Weights of a small transformer language model: 79.5M parameters.
Each number is 128 + 24 x the weight over its row's rms, rounded and kept within 0 to 255. Layers, rows and columns count from 0. The size above them is the row's rms in percent of the matrix's.

# layer 6 attention query, 512x512, rms 0.0298, rows 510-511, columns 256-383
size [187 165]
[[ 88 124 122 113 135  91 136 169 136 125 135 124 133 113 117 139 132 115 101 111 143 142 142 122 106 156 126  91 114 142 109 118 104 119 116 134 121 143 102  98  82 125 161 129 127 142 110 153 150  96 127 154 100 106 110 103  77 123 124 131 156 165 100 124 160 160 138 111 156 128  52 103 131 104 136 153 119 125  97 157 148  90 145 136  71 132 121 112 107 149  93 136  95  70 108 105 158 131  65 124 178  93  82 133 134 136 122 124 137 104 157 111 127 143  85 157 129 108 132 119 153 197 137 110 135 112 144 133]
 [106 130 112 129 166 144 166  92 131 122 176 116  98 125 114 177 110 117 126 122 108 132 136 173 121 160 141 159 136 145 147 114 127 130 101 148 103 142 134 161 104 149 139 140 125 145 107 123 136 102 110 155 172 124 199 132 146 113 143 114 138 140 108 176 120 165  87 119 124 121 109 118 135 154 134 178 162 107 130 129 104 102 146 147 110 154 114 115 132 168 103 148 112 157  99 153 116 112 140 124 132 133 111  94  97  90 138 110 141 129 112 117 168 108 106 101 122 170 141 134 134 168 147 145 105 177 126 153]]
# layer 6 attention key, 512x512, rms 0.0298, rows 510-511, columns 256-383
size [176 145]
[[144 150 139 114 107 129 133 150 144 109 138 158 142 131 114 105 134 114  76 115 164 144 122 132 141 117 133 112 125 143 172 158 146 108 153 130 150 106 115 133  94 116 120 130 129 117 141 114 156 113 140 137 156  94 106  83 127 155 114 107 147 162 125 165 121 158  92  82 116 112 140 149 149 130  98 149 123 152 104 154 111 137 117 134 107 150 127 115 156 132 141  99 110 151 123 168 107  94 136 152 113  95 116 172 118 162 124 146 150 140 113 103 100 151  96 163 149 121  91 130 122 105 105 113 182 131 113 156]
 [140 144 129 138  93 125 154 104 101 143 128 127 133  98 109 100 111 128  95 121 121 146 141 112 152 133 119 115  70 154 139 125 135 179  97 131 130 161 152 132 144 123 142 186 148 106 109 131 139 135 150 151 151 115 127 102 124 116 151  76 131 125 112 144  99 121  78 134 150 126 108 138 151 111 137 127 124 149 112 104  59  71 106 104 113 147 129 156 162 144 110 180 121 122 145 129 150 135 146 101 126 131 113 119 129  97 120 108 160 117 120 159 158 105 140  85 133 141 111  87  98 134  92 144 120  88 157 152]]
# layer 6 attention value, 512x512, rms 0.0298, rows 448-472, columns 256-383
size [139 143 132 122 132 142 131 130 142 135 131 132 144 133 137 139 136 125 139 138 126 138 141 140 134]
[[138 125 158 121 130  90 110 163 146 142 135 148 143 100 174 130 126 126 107 132 142  98 155 150 132 110 102 142  89  87 105 138 104 140 130 100 138 118 100 142 110 132  80 147 116 104 138 156 178 143 141 138 123 140 136 116 118 156 117 155 153 178 111 182 171 134 156 117 171  93 152 125 176 112 136 114 114 145 142 163 119 111  77 117 123  92 160 106 100 134 154 155 144 145 162 136  93 112 116 138 135 103 139  98 198 130 125 118 124 129 148 155 132 119 103 102 138  90 117 112 203 125 144 132 117 136 125 103]
 [125 158 115 109 123 119 135 164 167  95 145 137 142  97 141 172 132 100 127 133 149  95 120 128 159 164 121 111 149 184 115  87 114  91 109  98 126 110 121 159 130 121 138 106 133 141 139 145 136 118 162 125 184 102 117 135 100 148 110 112 154 110  97 118  81 123 129 116 131 106 101 139 175 140 160 112 110 122 136 113 137 101 108 123 176 109 111 158 113 160 157 140 167 101 142 138 120 140  87 132 113 121  85 105 172 135 131 117 127 130 173 127 161 101  71 117 131 166 117 147 171 143 119 146 125 171 131 143]
 [149 137  99 134 118 145 164 153 120  91 125 152 136 136  83 119 119  73 136 106 135 163 147  96 108 136 150  98 122  96 174 113 106 136 112 139 162 154 113 114 125 162 154 129 169 128 117 108  93 163  91 124 139 104 172 117 150 105 160 147 137 145 108 143 132 144 124 120 138 122 131 109 117 153 119 111 111 150 107 105 146 162 182 140 112 114 113 173 126 153 160  83 109 100 124 145 117 139 127 101 162 163 108 110 108 145 123 135 109 157 162 110  96 125 148 138 131 117 154 140 124  99 166 137 122  92 132 112]
 [169 102 139 113  80 106 131 151 112 111 111 151 166 138  98 121 111 139 126 137 134 117 117 114  98 113 125 134 130 106 165 121  95 107 115 159 140 126 151 121 128 124 168 182 135 113 142 138 129 134 129 146 163 100 126 126 171 137 109 140 135 132 140 119 140 108 118 126 125 151 156 112 123 127 126 136 126  87 144  82 128 100 124 126  88  64 146 146 126 133 129 138  67 115  98 111 167 151 114 127 121 122 136 163 182 141 160 147  77 149 145 131 149 162 137 114 142 103 119 145 143  84 126 125 163 112 119 131]
 [ 80 187 128  96 102  99 151 142 115 143 143 104 120 145 139 150 119 169 113 132 158 124 137 115 122 121 132  97 106 141  91 123 158  90 117 152 107 123 125 108 120  94 138  96 149 119 150 144 150 119 141 170 158 162 126 151 111 101 109 122 170 126 100 153 109 124 147 122 127 131 114 170 118 125 161 157 162 113 148 139 106 134 159 117 165 117 101 128 125  96 113 143 112 108 124 103 157 134 120 168 156 147 115 180  96 125 147 145 150 165 150  82 125 132 156 107 184 114 101 162 111 141 120 130 125 127 169  87]
 [169 109 105 128 130 159 130 110 127 162 171 102 130 118 147 152 127 164 108 100 100 127  84 170 127 143 131 164  96 154 173 157 120 118 128  98 109 144 102 171 160 120  95 135 104 154 117 104 144 126 110 126 112 139 136  95  87 116 158 135 147 144  98 131 136 123 127 110 133 129 132 162 137 160 130 156  67  82 141  89 148 108 118  96 129 100 150 126 113 132 125 137 135 177 131 127  69 121 115 186 137 144 149 141 149 115 123 139 140 113 126 133 151 127 106 151  66 121  99 112 137 122  85 120 105 185 111 105]
 [155 143  98 113 119 144  72 106 155 125 104 134  88 159 118 126 127 132 119 150 176 121  82 145 143 164 106 133 127  91 188 124 156 157 122 116 125 118 140 133 139 138 119 115 130 116 113 156 147 106 124 159 150 115 164 134 124 104 143 156 150 108 124 125 141 130 137 123 105 132 139 131 142  86  95 114 111 108 182  98 162 176 117 119 135 119  83 148  94 158 147 125 121 160 124 179 162 118 164 108 126 117 109 168 139 143 139 139 104 116 118 150 132 137 160  98 128  78 118 130  97 121 100 138 140 136 142 165]
 [154 156 118 143 147 141 121 134 186 132 126 106 114 155  90 130 129 154 114 148 106 139 131 139 155  86 120 161 113 112 130 161  87 146 163  82 122 124 122 127 175 153 131 158 145 103 121 120 189 140 132 140 176 143 141 136 108  95 152 129 112 144 152 112 128 135 151 129 115 163 120 136 155 137 118 111 133 110 131 138 121 169 134 133 142 115 129  84 106  90 124 103 103 120 114 143 175 104 172 170 116 136 107 146 109 124 172 167 113 129 143 153 132 139 145 116 127  96  92 143 117  86 129 130 158 105 119 114]
 [166  71 104 137 152 114  78 133 111 125 130 130 152 135  97 155 130 141 128 152  95 114 153 141 122 126 121 130 150 144 159 123 132 157 142 170 117 111 145  69 122 129 136 141 149 119 136  99 123 130 170 133 153 121 173 117 155 108 113 167 128 134 116 128 148 111 127 122 120 133 128 103 107 111 165 123 112 133 134 177 126 129 112 132 102 137 136 120 115 149 113 110 117 100 118 115 118 128 150 116 212 115 140 135 114 123  89 123 149  76  35 110 122 137 107 154  61 104 143 128 146 117 119 129 179 158  98 110]
 [127 147 104 170 115 127 103 147 133  75  91  90 140 118 145 115 130 121 119 115 138 137 139  98 176  97 110 142 113  48 106 117 127 133 123 127 131 135  86 146 124 124 134 120 151 141 147 116 148 130 137 115 131 134 171 126 132 105 125 147  84 152  92 109 140 154 119 100 159 128 195 125  82 126 111 120 141 123  90 120 121 136 156 132 121  61 115 110 124  90 122 119 181 154 134 104 156 170 140 114 112 150 114 130 142 172  98  86 168 139  99 102 131 135 142 109 136 133  76 122 124 100 107 150 180 112 138 106]
 [133 135 102 105 118 162 106 122 123 160 127 145 126 137 127  93 133 134 125 122 150  69  90 110  87  81 147 110 173 120 124 105 118 144 138  97 114 155 119 130  93  90 102 101  93 154 119 132 137 153 114 144 160 106  95 162 132 167 117 141 102 157 162 144 120 131 118 119 139 131 134 136 180 110 165 151  91 107 115 148 149 144 108  90 170  83 123 193 154 106 135 108 114 168 153  67 116 121 125 139 178 159  86 145 145 146 131 152 118  74 137 162 130 120 153 140 123 129 132 100 142 122 121 135  92 158 159 141]
 [136 101 146 144 162 135 125 180 122 110 124 105 112 106 155 142 132 130 124 152 115  99 101 139 113 129 141  84  85 141 125 159 126 149 114 164 128 164 166 150 117 139  57 126  86 124 105  88 140 129 155 127 149 137 117 118 160 151 141 121 142 147 143 141 107 171 111 108 111 146  94 102 121 153 143 111 136 139 135  93 114  89 161 142 158  82 124 101 131 119 108 104 108 193 128 155 179 125 112 147 133 112 100 123 121 145 111 107 108 107 165 118 117 156 106 106 117 152  80 114 128 117 110 130 131 145  83 133]
 [124 131 172 115 146 116  79 121 146 159 162 130 123 125 124 156 127 140 125  92 109 112 107 168 105 141 117 112 123 109 103 138 126 136 176 119 105 139 166  63  84 143 131 170 142 135  89  92 151 151 151 106 126 112 116 136 144 120 118 112 127 110 139 142 113 118 144 160  87 105 148 156 110 119 134 137 120 146 112 180 110 168 121 136 172 145 167 168 127 166 110 152 109 111 127 115 161 139 147 156 198 130 136 130 103 159 140 105 194 163 107 119 108  64  99 116  73 112 136 128 189 146  84 125 196  92 108 168]
 [143 119  99 120 141 149 124  84 153 151 154 154 126 118 128 128 123 132 129 127  98 127 125 121 165  98 133 131 160  73 150 135 171  79 141 151 111 105 128 126  93 140 126 125 107 158 137 154 138 138 166 114 128 130 135 148 167 114 130 126 145 154 121 166 123 157 141  93 122 103 112 136 102 136 219 121 134  69 141 152 103 142 131 169 150 127 113 117 151 186 124 133 109 138  84 122 171 114 124 162 125 136  95 140 151 149 173 127 126 172 126 139 157 118  91 122 141 138 104 118 153 162 126 112 106 130 171 125]
 [145 115 155 116 160 180 127 152 125 123 169  96 131  97 124 145 119 111 118 117  93 137 129 137 102 134 130  89  83 116 113 104 116  87 124 142 141 137  77 152 107 118 163 144  93 118 123  73 124  88 153 101 140 108 168 125 154 140 139 121 121 157 101 125  85 148 139 106 131  91 116 159 159 155 163 115 154 166 100 149 119 124 134 110 153  65 107 113 162 114  87 115 123 128 145 128 157 150 110 135 139 105  94 147 136  87 149 128  89 136 138 137  91 136 127 149 190  95 109 137  93 157 122 131 135 185 160 176]
 [166 114 144 129 102 109 155 127 112 161 124 134 135 106 136 119 140 137 140 155 158 137  79 136 114 158 105  99 123 190 124 118 138 149 104  78 123 133 119 143 114 157  67 150 164  90 161 103 143 131 122 154 106 100 137 116 124 160 165 122 148 110  94 179  98 141 125 134 142 112 168 119 133 134 145 122  82 177 133 100 109  87  84  98 125 104 143 135  90  96 100 115 163  88 108 134 159 142 122  97 112 132 100 122 155 138  92 123 145 114 150 100 121 127 113 103 146 156 148 111 130  97 131 137  80 124 153 179]
 [ 82 146 161  93 178 146 157 123 101 111  84 116  88 160 109 166 116 146 117  91 127 108 144 105 121 113 113 112 135 147 118 120 159 163 142 163 134 125 121 123 159 144 123  90 166  98 138 185 163 133  97 145 137 178 151 124 154 105 114 132 112 133 173 121 161 137 124 152 135 138 168  95 142 115  86 115 123  94 149 121 112 141 153 102 115 123 120 129 129 119 167 115 159 146 147 124 123  88 170 118 136 104 112 153 128 157  99 138 139 130  88 167 137 185 149 127 154 121 189 134 136  34 119 114 127 135 128 165]
 [121 143 157 142 126 157 151 156 100 156 101 125 146 137 113 109 118 119 107 113 149 171 175  99  96 155 135 144 141 121 112 139 169 107 132 127 159 102 132 127 107 142 135 126 114 166  92 137 147 161  78 124 128 117 139 110 167 115 154 149 116 123 116 136 132 105 117 148 143 139  60 119 106 173  85 162 147 117  86 144 129 112 136 113 132 163 113 105 126 130 125 119 125 150 145 136  73 114 107  88 121 112 135 126  76 153 107 148 143 133  77 152  93 118 107 131 149 114 150 123 159 105 132  92 152 154  90 167]
 [138 139 113 113  80 160 118 139  63 126 142  91 136 127 107 165 127 124 150 152 138 172 158 168 177 142 116 113 117 107 136 120 152 138 113 127 138 123 133 136 137 141 126 171 104 153 140 108 121 120  94 145 101  91 121  95 167 165 125 167  73 117 129 159 105 125  89 137 120 108  93 114 154 124 129 147 131 167 164 164 137 155  93 136 123 123 115 102 151 107 148 106 125 169 142 128 154 108 148 129 162 144 103 148 116 103 141  99  81 172 133 158 156 142  92 147 126 174 161 155 165 168 118 129  86 147 170 125]
 [137 127 117 110  70 110 124  95 112 113  91 153 143 123  83 159 138 114 100 137 148  90 106 120 155 118 129  86 147 111 136 102 133 125 147 166 112  93 101 140 147 137 105 137 124  83 121 145 128 128 147 156 128 129  92 123 117 136 107 168 133 139 146 129 142 141 106 133 126 144 125 113 120 173 157 132 154  90  95 140 125 106  72 185  98  92 141 129 130 125 162  65 145 107 126 126 123 122 133 132 137 107 115 154 159 126 131 146 149 136 102 121 103 123  62 146 113 136 121  98 140 174 139 119 133 105 148 131]
 [150 139 141  72 125 124 121 165 152 121 172 177  87 141  77 108 108 173 115 107  84  91 134 113 164 149 140 140 171 114 130 131 149 122 118 129 109  95 147 154 132 127 111 142 124 131 142 139 103 127 148 130 129 138 144 155 136 141 131  99  90  98  97 169 127 145 140 108 136  84 122 146 147 177 154 117 116  80 158 152 119 150 138 152 103 106 142 146 147  80 127 113 123 132 124 111  62 130 142 188 171 114 135 158 132 148 144 142 148 133  89 125 145 143 143 114 138  88 135 106  65 113 156 107 124 126 120 116]
 [157 141 115 129 160 149 141  87 143 125  93 105  94 129 143  94 125 113 104 109 119 158 111 162  99  95 133 118  84 151 120 118 142  99 111 140 117 138  97 150 125  87 113  99 134 120 139 147 111 126 115 148 114  73 183 149  78 130 132  98 117  67 134 148 139 147  96 147 119 150 148 133 132 122 108 163 137  92 151 162 109 115 145 118  77 137 127 116  96 146  95 118 149 118 147 136 142 149 118 151 145 132 134 139 107  92 143 108 141 150 160 112 109 161 105 127  92  94 120 107 104 122 126 112 111 149 166 131]
 [134 146 122 117 116 124 116 108 147 172  60 121 170 143 146 130 122 130 134 130 116 109  95 153 159 129 134 141 161 137 147  74 109 112 114 143 113 115  92 148 147  61 106 161 118 124 155 109 148 148 186 134 145  95 122 141 144 113 104 122 110 167 150 150 148 127 119 110 129  95 131 133 141 151 102 147 128 116 103 117 127 127 102 166 149  89 137 110 117 102 123 134 115 102 129  97  99 148 123 133 144 132 117 144 191 153 137 103  90 148  68 100 120 150 138 125 156 154  77 119 124  82 163 136 114 130 137 138]
 [126 156 126 150 113 187 141 126 110 117  97 121  90 131 103 121 120 135 111 119  96 121 101 137 127 134 133 123 126  81 169 119 116 135 113 136 134 104 127 151 147  99 139 100 122 106 133  76 107 155 125 139 125 130 133 119 170 112 143 155 102 131 146 140 143 168 114 109 173 117 101 124 130  97 102 124 163 101  71  85 127 141 116 107 133 124 134 176 159 130 128 116 109 105 110 165 149 147 135 158 133 134 160 119 127 181 101 140 180 105 102  60 127 144 107 152 130  94 111 105 155  88 107 122 124 146 159  68]
 [ 95  77 131 133 122 145 104 147 120 153 137 108  95 125 118 101 121 118 137 122 120  87 117 119 103 102 118 105 115 157 146 124 143 133 110 162 110 115 188 148 131  97 113 136 109 159  98 104 120 141 121 103  95 115  83 132 114 110 104 150 124 153  94 135 129 141 145 135 124 103 134 137 121 128 127 122 164 111 152  98 139 130 137  70 151 142 105 104  91 104 161 128  96 131 157  88 181 137  93 163 115 148  91 115 133 141 112 106 140 132 121 150 106 108 128 136 154  68 117 133 146 117 129 125  84 151 139 123]]
# layer 6 attention output (transposed), 512x512, rms 0.037, rows 448-472, columns 256-383
size [141 141 132 128 133 134 138 127 140 135 128 138 143 133 137 138 138 130 142 132 131 138 142 140 136]
[[120 104 159 158  98 151 142 120 123 153 157 149 116 143  87 105 156 139  62 116 136 178 124 120 107 188  96 145 132 102  86  89 113 116 107 209 120 132 137 156 153 160 107 119 149 126 132 112 125 137 101  90 102 133 141 130 118 123 108 126 140  97 133 132 108 145 128 135  73 125 144  79 128 136 136 134 130 124 125 149 113 160 155  99 115  90 118  86 121 168 163 113 128 113 149  95  82 124 149 135 105  79 149 121  84 112 126 148 139 164 133  86  69 190 157 145 147 101 113 134 171 113 164 157 113 111 122 122]
 [ 91  77 149 137 113 139 175 129 147 135 153 123 127 153 131 116 138 122 108 110 129 148 170 145 104 130 122 152  92 102 120 146 122 110 151 134 123 110 156 124 124 125 128 102 126 109 134 127 119 111  92 165 108 105  82 126 149 158 125 155  92 110 109 122 116 148 129 146 147  89 152  97 127 119 125 135 105  78  93 142 134 140 141  95 101  70 111 132 131 100 117 115 108 115 144 137 117 115 141 102 102 161 127 140 133 110 124 149 159 177 107  92 143 153 130 167 102 156  78 169 139 113 124 152 135 145 131 110]
 [125 102 134 148 125 129  92 175 140 139 108 174 102 131 113 114 149 130  98 107 171 121 123 160 150 128 133  59 145  83 176  93  91 144 109 166 116 108 156 180 104 147 135 159 111 167 126 115 125 131 126 157 161 101 165 105 104 139 105 114 111 159 142 150 122 116 130 144  81 123  87 121 150  93 111 176 112 139 130 161 166  90 123 141 108 159 104 139 130  90 142 150 131  72 128 102 156 129 128 157 127 172 131 155  96  83 111 144 144  94 139 117 138 163 112 150 156 165 139 101 150 152  80  97 153 119 157 146]
 [119 128 101  96 114 153 135 150 182 104 154 133 126 121 131 120  95 154 141 147 115 116 112 124 131 181 134  86 117 175 108 164 145 118 124 131 119 141 115 176 123 125  91 137 175 154 131  99 124 167 146  83 135 110 165 165 102  83 142 122 129 152 109  89 128 108 141 103  81 125 123 173 146  61 162 120 133 159 134 100 152 125 147 134 101 141  92 114 113 113 122  95 136 148 149 125 121 107 121 117 134 136 147 118 100 165  82 147 173 114 137 141  99 123 123 120 134 118 153 101 117 135 118 105  82 172  88 114]
 [178  96 110  99 113 117 124 147 101 134 163 108 168 103 132 122  95  92 128 103 141 157 113 150  97  90 128 117 111  86 137 117 140  70 139 125  93  84 122  93 141 117  86 127  98 145 113 116 137 139 131 102 142 119 120  90 148 131  99 117 131 124 158 112 114  95 114 110 147 161 139 141 132 105 133 157 151 117 119 115  94 123 132 153 136  97 129 106  87 158 136 151 144 162 109 162 137 117 140 125 150 149 118 136 114 156 133 179 174 142 125 172  95 133 114 113 130 125 183  83 106 110 109 155 150 105 116 156]
 [ 97 141 137 161 136 135  73  80 111  99 139 120 119 100 128 149  88 124 146 126  99 151 120 105 124 121  73 124 118 152 151 120 134 147 118  82 121 160 153 135 125  94 118 112 103  92 140 114 115 144 169 169 130 105 125 145 148 102  90 137 139 113  94 146 120 148 102 108  75 164 160 131 112 135 139 143 150 171 105 117 139 129 105 168 106 120 166 113 121 141 140 145 133 135 109 115 137 108 150 149 116 156 126 103  90 148 144 117 140 157 129 110 112 124 120 144 128 136 114 142 134 110 116 124 160 138  81 135]
 [112 168 138 121 134 173 161 120 135 134 139 185 126 142 107 152 131 153 120 137 117 125 136 133 132 131 106 121 144 120 131 110  85 146 144 169 126 113 158 146 146 101  96 100 161 135 101 118 133 109 107 141 119 108 131 179 153 103 172 192 126 100 131 101 153 107 133 135 162 128 125  93 147 172 153 118 160  98 113 132 148 153 102 152 114 122 124 126 137 135 113 139 148 147 128 131 136 129 169 118 117 162 122 125 137 148 155 126 161 145 103 103 111 120 114 146 169 130 165 127 132 112 141 132 151 153 139 102]
 [114 126 172 149 126 146 122 116 154 141 127 158 175  97 171 111 119 143 113 122 147 135 121 154 121 140 105 135 134 160 128 124 138  96  86 135 168 121 139 151 124 134 126  76 106 155 142  76 149 104 115 106 126 140 156 147 146 155 114 153 138 114 149 157 175 126 111  79 209 160 170  99  91 118 140 143 146  87 120 135  88 167 176 116 113 109 100 105 105 157 131 141 167 140 119 107 153 119 169  77 128 154 155  95 134 131 107 108 124  97 143 134 148 113 105 138 135 108 116 115  93 132 108  67 105 109 142 128]
 [164 128  97 117 108 120 133 118 115 132 155 116 111 172 120 106 122 128 126 165 126 152 123 139 168 169 114 139  97 120  77 138 136 134 182 135 138 181 133 109 133 104  87 120 139  99 148 132  83 128  74  82 111 106 121 168 139 146 127 107  79 157  84 145  77 101 115 165 165 124 165 118 145 109 172 120 131 136 148 172 138 117 112 130 126 142 141 156 169 141 146  93 152 131 140 137 155  90  87 174 113  94 133 143 137 129 135 105 117 128 117 137 127  99  82 162 122 110 151 100 128 151 174 133 126 155 153 136]
 [ 96  90  90 142 103 134 112 149 121 114 124 163 106 102 127  94 146  90  95 140 161 135 115 105 107 123 130 147 124 124 165 151 145 109 124 160 144 103 185 159 120 123 124 119 164 147 139 136 154 179 108 130 112 139 120  82 120 121 141  70 106 122 124 164 165 122  98 156 181 121 112 124 151 157 135 159 115 144  92 139 150 110 167 115 153 111 127 145 103 140 134 183 108 137  89 148 121  91 119 142 163 113 125 131 129  70 135 168 139 102 131 122 143 139 146 112  99 141 170 147 149 110 110 138  77 101 160 130]
 [105 173 151 113 137 125 133  92 128 140 139 101  88 159 114 138 112 175 121 118 149 159 143  97 167 155 132 126 130 115  99 120 145 114 128 142 152 161 144 158 153 152 142 144 107 156 128 132 155 145 162 116 133 123 157 124 119 125 113 143 112 116 160 107 101 136  96  65 110 143 115 148 108 161 134 140 181 121  90 129 148 143 130 147 146 133 130 127 110 132 135 137 114 131 111 141 144 164 173 113 128 109 156 136 124 168 119  98 150 146 115 131 124 185 121 159 121 132 143 144 114 120  93 115 100 143 131 101]
 [138 109 120 108  89 112 126 155 165 108 110 136 141 135 124 123 144 146 133 117  94 136 108 115 179 174  83 156 142  98 155 141  91 112 137  73  83 107  56 142 111 105 135 117 134 101 149 146 102 124 127 112 115 147 112 152 140 123 113 127 157  95 137 154 139  81 113 150 136 142 149 103 134 131 161 126 116 132 104 164 106 107 107 155 131 180 132  98  75 140 131 162 149 112 121 141 116  91 144 100 150 185 145 139 123 146 140 157 118 136 121 122 110 130 108 138 121 161 123 148 114 108 104 110 104 131 130 113]
 [134 173 122 136  61 111 100 126 135 198 110  86 121 120 127 153 126 111  72 106 109 144 125 144 153 160 171 137 103 152 109 164  97 139 117 154 138  97 114 128 106 111  92 134  97 123 136 144 109 206 104 115 106 114 119  88 132 129 124 147 108 109 127  63 135 122 120 117 146 169 149 123  90 112 141 139 127  81  97 144 141 102  95 119  88 158 102 127 155 108 102  92 113 102 160 139  82 122 141 137 146 164 114 121 141 122 138 117 119 159 132 143 111 100 165 111  98 125 113  79 139 137 173 121  92 132  91 113]
 [106 151  92 130  95 139 141 129 117 113 154 128 100 144 148  99 139 152 115 138 137 149 169 190  90 110 133 129  97 173  79  86 150 112  97 114 106 142 112 127 112  73 163  98 111 139 100 146  85 105 103 153 131 101 111 131 166  89 106 119 163  87 142 116 138 127  94 153 106 167 158 120 143 128 132 123 147 133 103 118 173 127 138 139 141 109  95 123 119 117  96 132 153 148 158 156  98 168 179 103 150 125 120 100 107 152  68 123 133 153 128 119 153 122 140 115 112 138 147  92  61 118 170 164 148 118 165 116]
 [154 130 126 130 119 174 130 116 180 171 124 103 136 161 129 107 129 134 119 132 142 115 128 132 137 143 141 120  92 109 123 175 129 140 108 126 110 141  45 160  97  89 130 147 132 121 140 140 158 161 100 145 170 161 141 120 137 190 108 129 150 136 139 123 177 111 127 148 106 145  82  94 100  99 165 127 126  71  98 119 124 142 102 176 134 114 155 127  88 104 164 150 126 133 153  99 116  89 146 112 138 111 149 127 125 182 165 141 183 139 130 136 120 156 135 135 105 130 106 105 121 107 121 125 123 183 109 131]
 [172 132  94 166 161 140 107 149 129 116 128 141 174 116 118 157 105 122 153 121 116 126 148  99 151 112 119 132  87  82 131 121 125 112 149  79  96 144 136 130 113 122 107 128 143 123 179 182 131 168 123 158 131 127 126 172 152 100 114 159 149 131 132 112 108 135 131 135  81 113  53 125 158  85 114 124 137  97 115  98 166 145 109 109 104 124 152 124 181 156 121 156 125 121 106 125  94 126 127 123 110 156 141 132 145 159 194 131 157 139 126 111 143 127 184 127 104 108 140 104 108 139 107 126 159 112 147 132]
 [151 154 149 126 103 147 125 149 110 144 144 129  57 140 144 109 148 120 145 153 139  92 115 100 123 120 130 147 148  97 164  43 144 112 130 106 136 139 115 151 141 125 109 129 107 149 109 121 113 163 110  85 167 150 134 135 113  17 152 134  94 113 160 122 118 149 107 128 136 110 127 139  84 144 164 137 193 113  97 151 154 159 136 121 163 109 128 126 134 151 176 156 140 140 116 133 119 107 105 118  92  99 117 133 143 119 151 175 106 142 128 108 174 117  87 120 133 107 116 133 141 135 135 149 130 128 160 107]
 [138 130  96 113  98 112 123 108 104 129 130  94 165 143 148 137 150 120 153 118 147 138  89  86 138 133 135  85 145 133 129 115 136 135 131 103 111 176 156 147 113 132 121 151 130  67 121 145 159 131 119  84 124 145 117 119 143 122 131 125 121 120 121 140 109 121 162 149 119 108 123 137 116 107 116 135 125 133 128  92 123 132 150  92 128 160 161 141 153  97 150  99 117 140 155 119 135 150 119 208 123 181 108 124 123 112 108 123  65 138 156 117 102 148 146 182 132 133 102 141 130 162 163  66 126 141 120 133]
 [130 144  90 182 154  98 143 134 121 161 143 104 159 158 136  72 130 145  87 105 135  83 107 147 116  90 159 118  87  97 130 156 132 141 142 164 119 143 152 164 157 119 161 138 193 138 102 129 142 120 136 166 122 140 146  99 138 164 128 104 105 141 150 135  77 120 124 119 142 127 132  90 112 121 175 124 110  96 125 120 106 115 125 116 114 131 125  90 154 107 137 161 134 105 123 122 131 137 165 130 120 131 168 128 146 105 156 149 145  81 103 115 149 104 182 142 175 111 113 108 110 112 114 106 112 125 113 145]
 [124 147 101 138 107 192 158 160 122 132 134 145 140 136 163  99 145 128  96 137  92 143 127 135 104 138 113 158 143 117 141 105 100 110 173 120 150 117 131 117 145  96  81 154 121 207 120 123 168 152 150 112 125 146 138 118 128 116 146 160 115 110 132 157 135 135 168 132 112 155 109 112 105 157 125 106 145 137 133 103 174 130  74  85 119 150 122 159 154 113 132 124  93 128 155 138 122 142 132 132 122 140 117 124 168 129 141 121  86 133 154 112 147 135 156 116 154 100  57 148 117 135 143 122 125 134 112 137]
 [168 119 174 130 141 129 140 143 108 171 133 107 111 122 164 108  86 140 126 131 159 160 116 141 123 144 192 116 118 116 120 148 135 176 154 154  92 119 135 124 118  71 113 137 160 108  95 144 123  92 133 118 144 139 151 123  95 106 175 147 132 134 127  99 117 156 129 126  78 159 103 157 136 143 147 113  89 158 135  93 113 102 153 115 140 124  80 136  96 146 125 172 146 123 137 106 151  93 155  88 115 102 145 130  58 110 106 147 127 156 128 115  89 130  93 138 123  89 100 130 142 146 130 107 129 123 172 127]
 [146 141 134 138 134 137 134 124 109 141 113 155 174 106 128 137 114 100 142 152 100  84 119 157 140 162 116 137 153 140 135 157  78 111 132 162 112 144 145  94  94 130 139 113 108 132 166 136 171 131 117 135 111 142 115 105 117 155 159 142 141 115 123 117 166 115 138 102 150 115  97 126 131 153 123 102 163 109 116 147 113 135 124 122 101 145 148 102  98 166 155 155 147 134 145 132 109 119 143 158 108 104 129 104 120 147 121 144  94 107  98 101 131 102 152 114  90 153 146  95 152 125 128 139 196 150 126 125]
 [ 99 117 106 141 115 141 123 150 141 137 134 134 136 100  94  75 108 144 130 151 134  81 100 136 121 114 126 148  84 151 109 168 135 111 158 129 115 143 130 151 116 134 147 156  88 154 108 152 131 181 149 137 134 139  93 106 140 146 168 128 141 109 153 131 107 111 133 126 107 143 125 169 120 100 119  87 148  83  80 113 119 123 115 168 102 130 105 128  85 134 125 114 127 146 132 159 113 103 136  90 142  82 146 132 117 139 110 121 140 123 132 109 125 131 114 151  76 118 159 118  91 112 156 111 124 112 119 104]
 [118 143 109  79 116 152 135 119 100 127 119 144 131 127 129 109 102 181 144  92 112 142 125 127 162 104  91 152 154 118 116  90 105  96 154 160  95 153 108 105 117 144 122 109 133 146 105 104  95 117 133 144 120 131 111 108 143 146 140 143 160 108 116  94 119 118 130 158 100 131 161 109 160 113 130 142 116 123 208 122 156 117 148 109 167 138 114 136 115 127 128 145 130 130 127 102 133 118 139 111 149 118 114 110 169 128 140 122 149 105 126 108 135  83 140 153 103 132 105 115  99 114 142 109 121  84 131 115]
 [103 111 143 129 155 126 124 111 124 135 146 126 139 136 125 154 132 145 117 117  87 124 103 113 155 122 100 125 149 126 150 176 109 128 114 129 119 131 108 132 145 113 131 150 124 127 141 131 122 138 161 124 132 162 106 163 157  82 161  95 117 138 136  83 138 137 142 111 129 144 118 109 124 114 144 116 127 107 111 177 101  80 169 124 136 124 141 155 150 138 131 155  97  83 144 164  97 130 148 123 110 131  91  92 153 137  94 119  85 122 129 135 129 153 162 148 129 137 120 139  97  91 117 131 155 173  91 150]]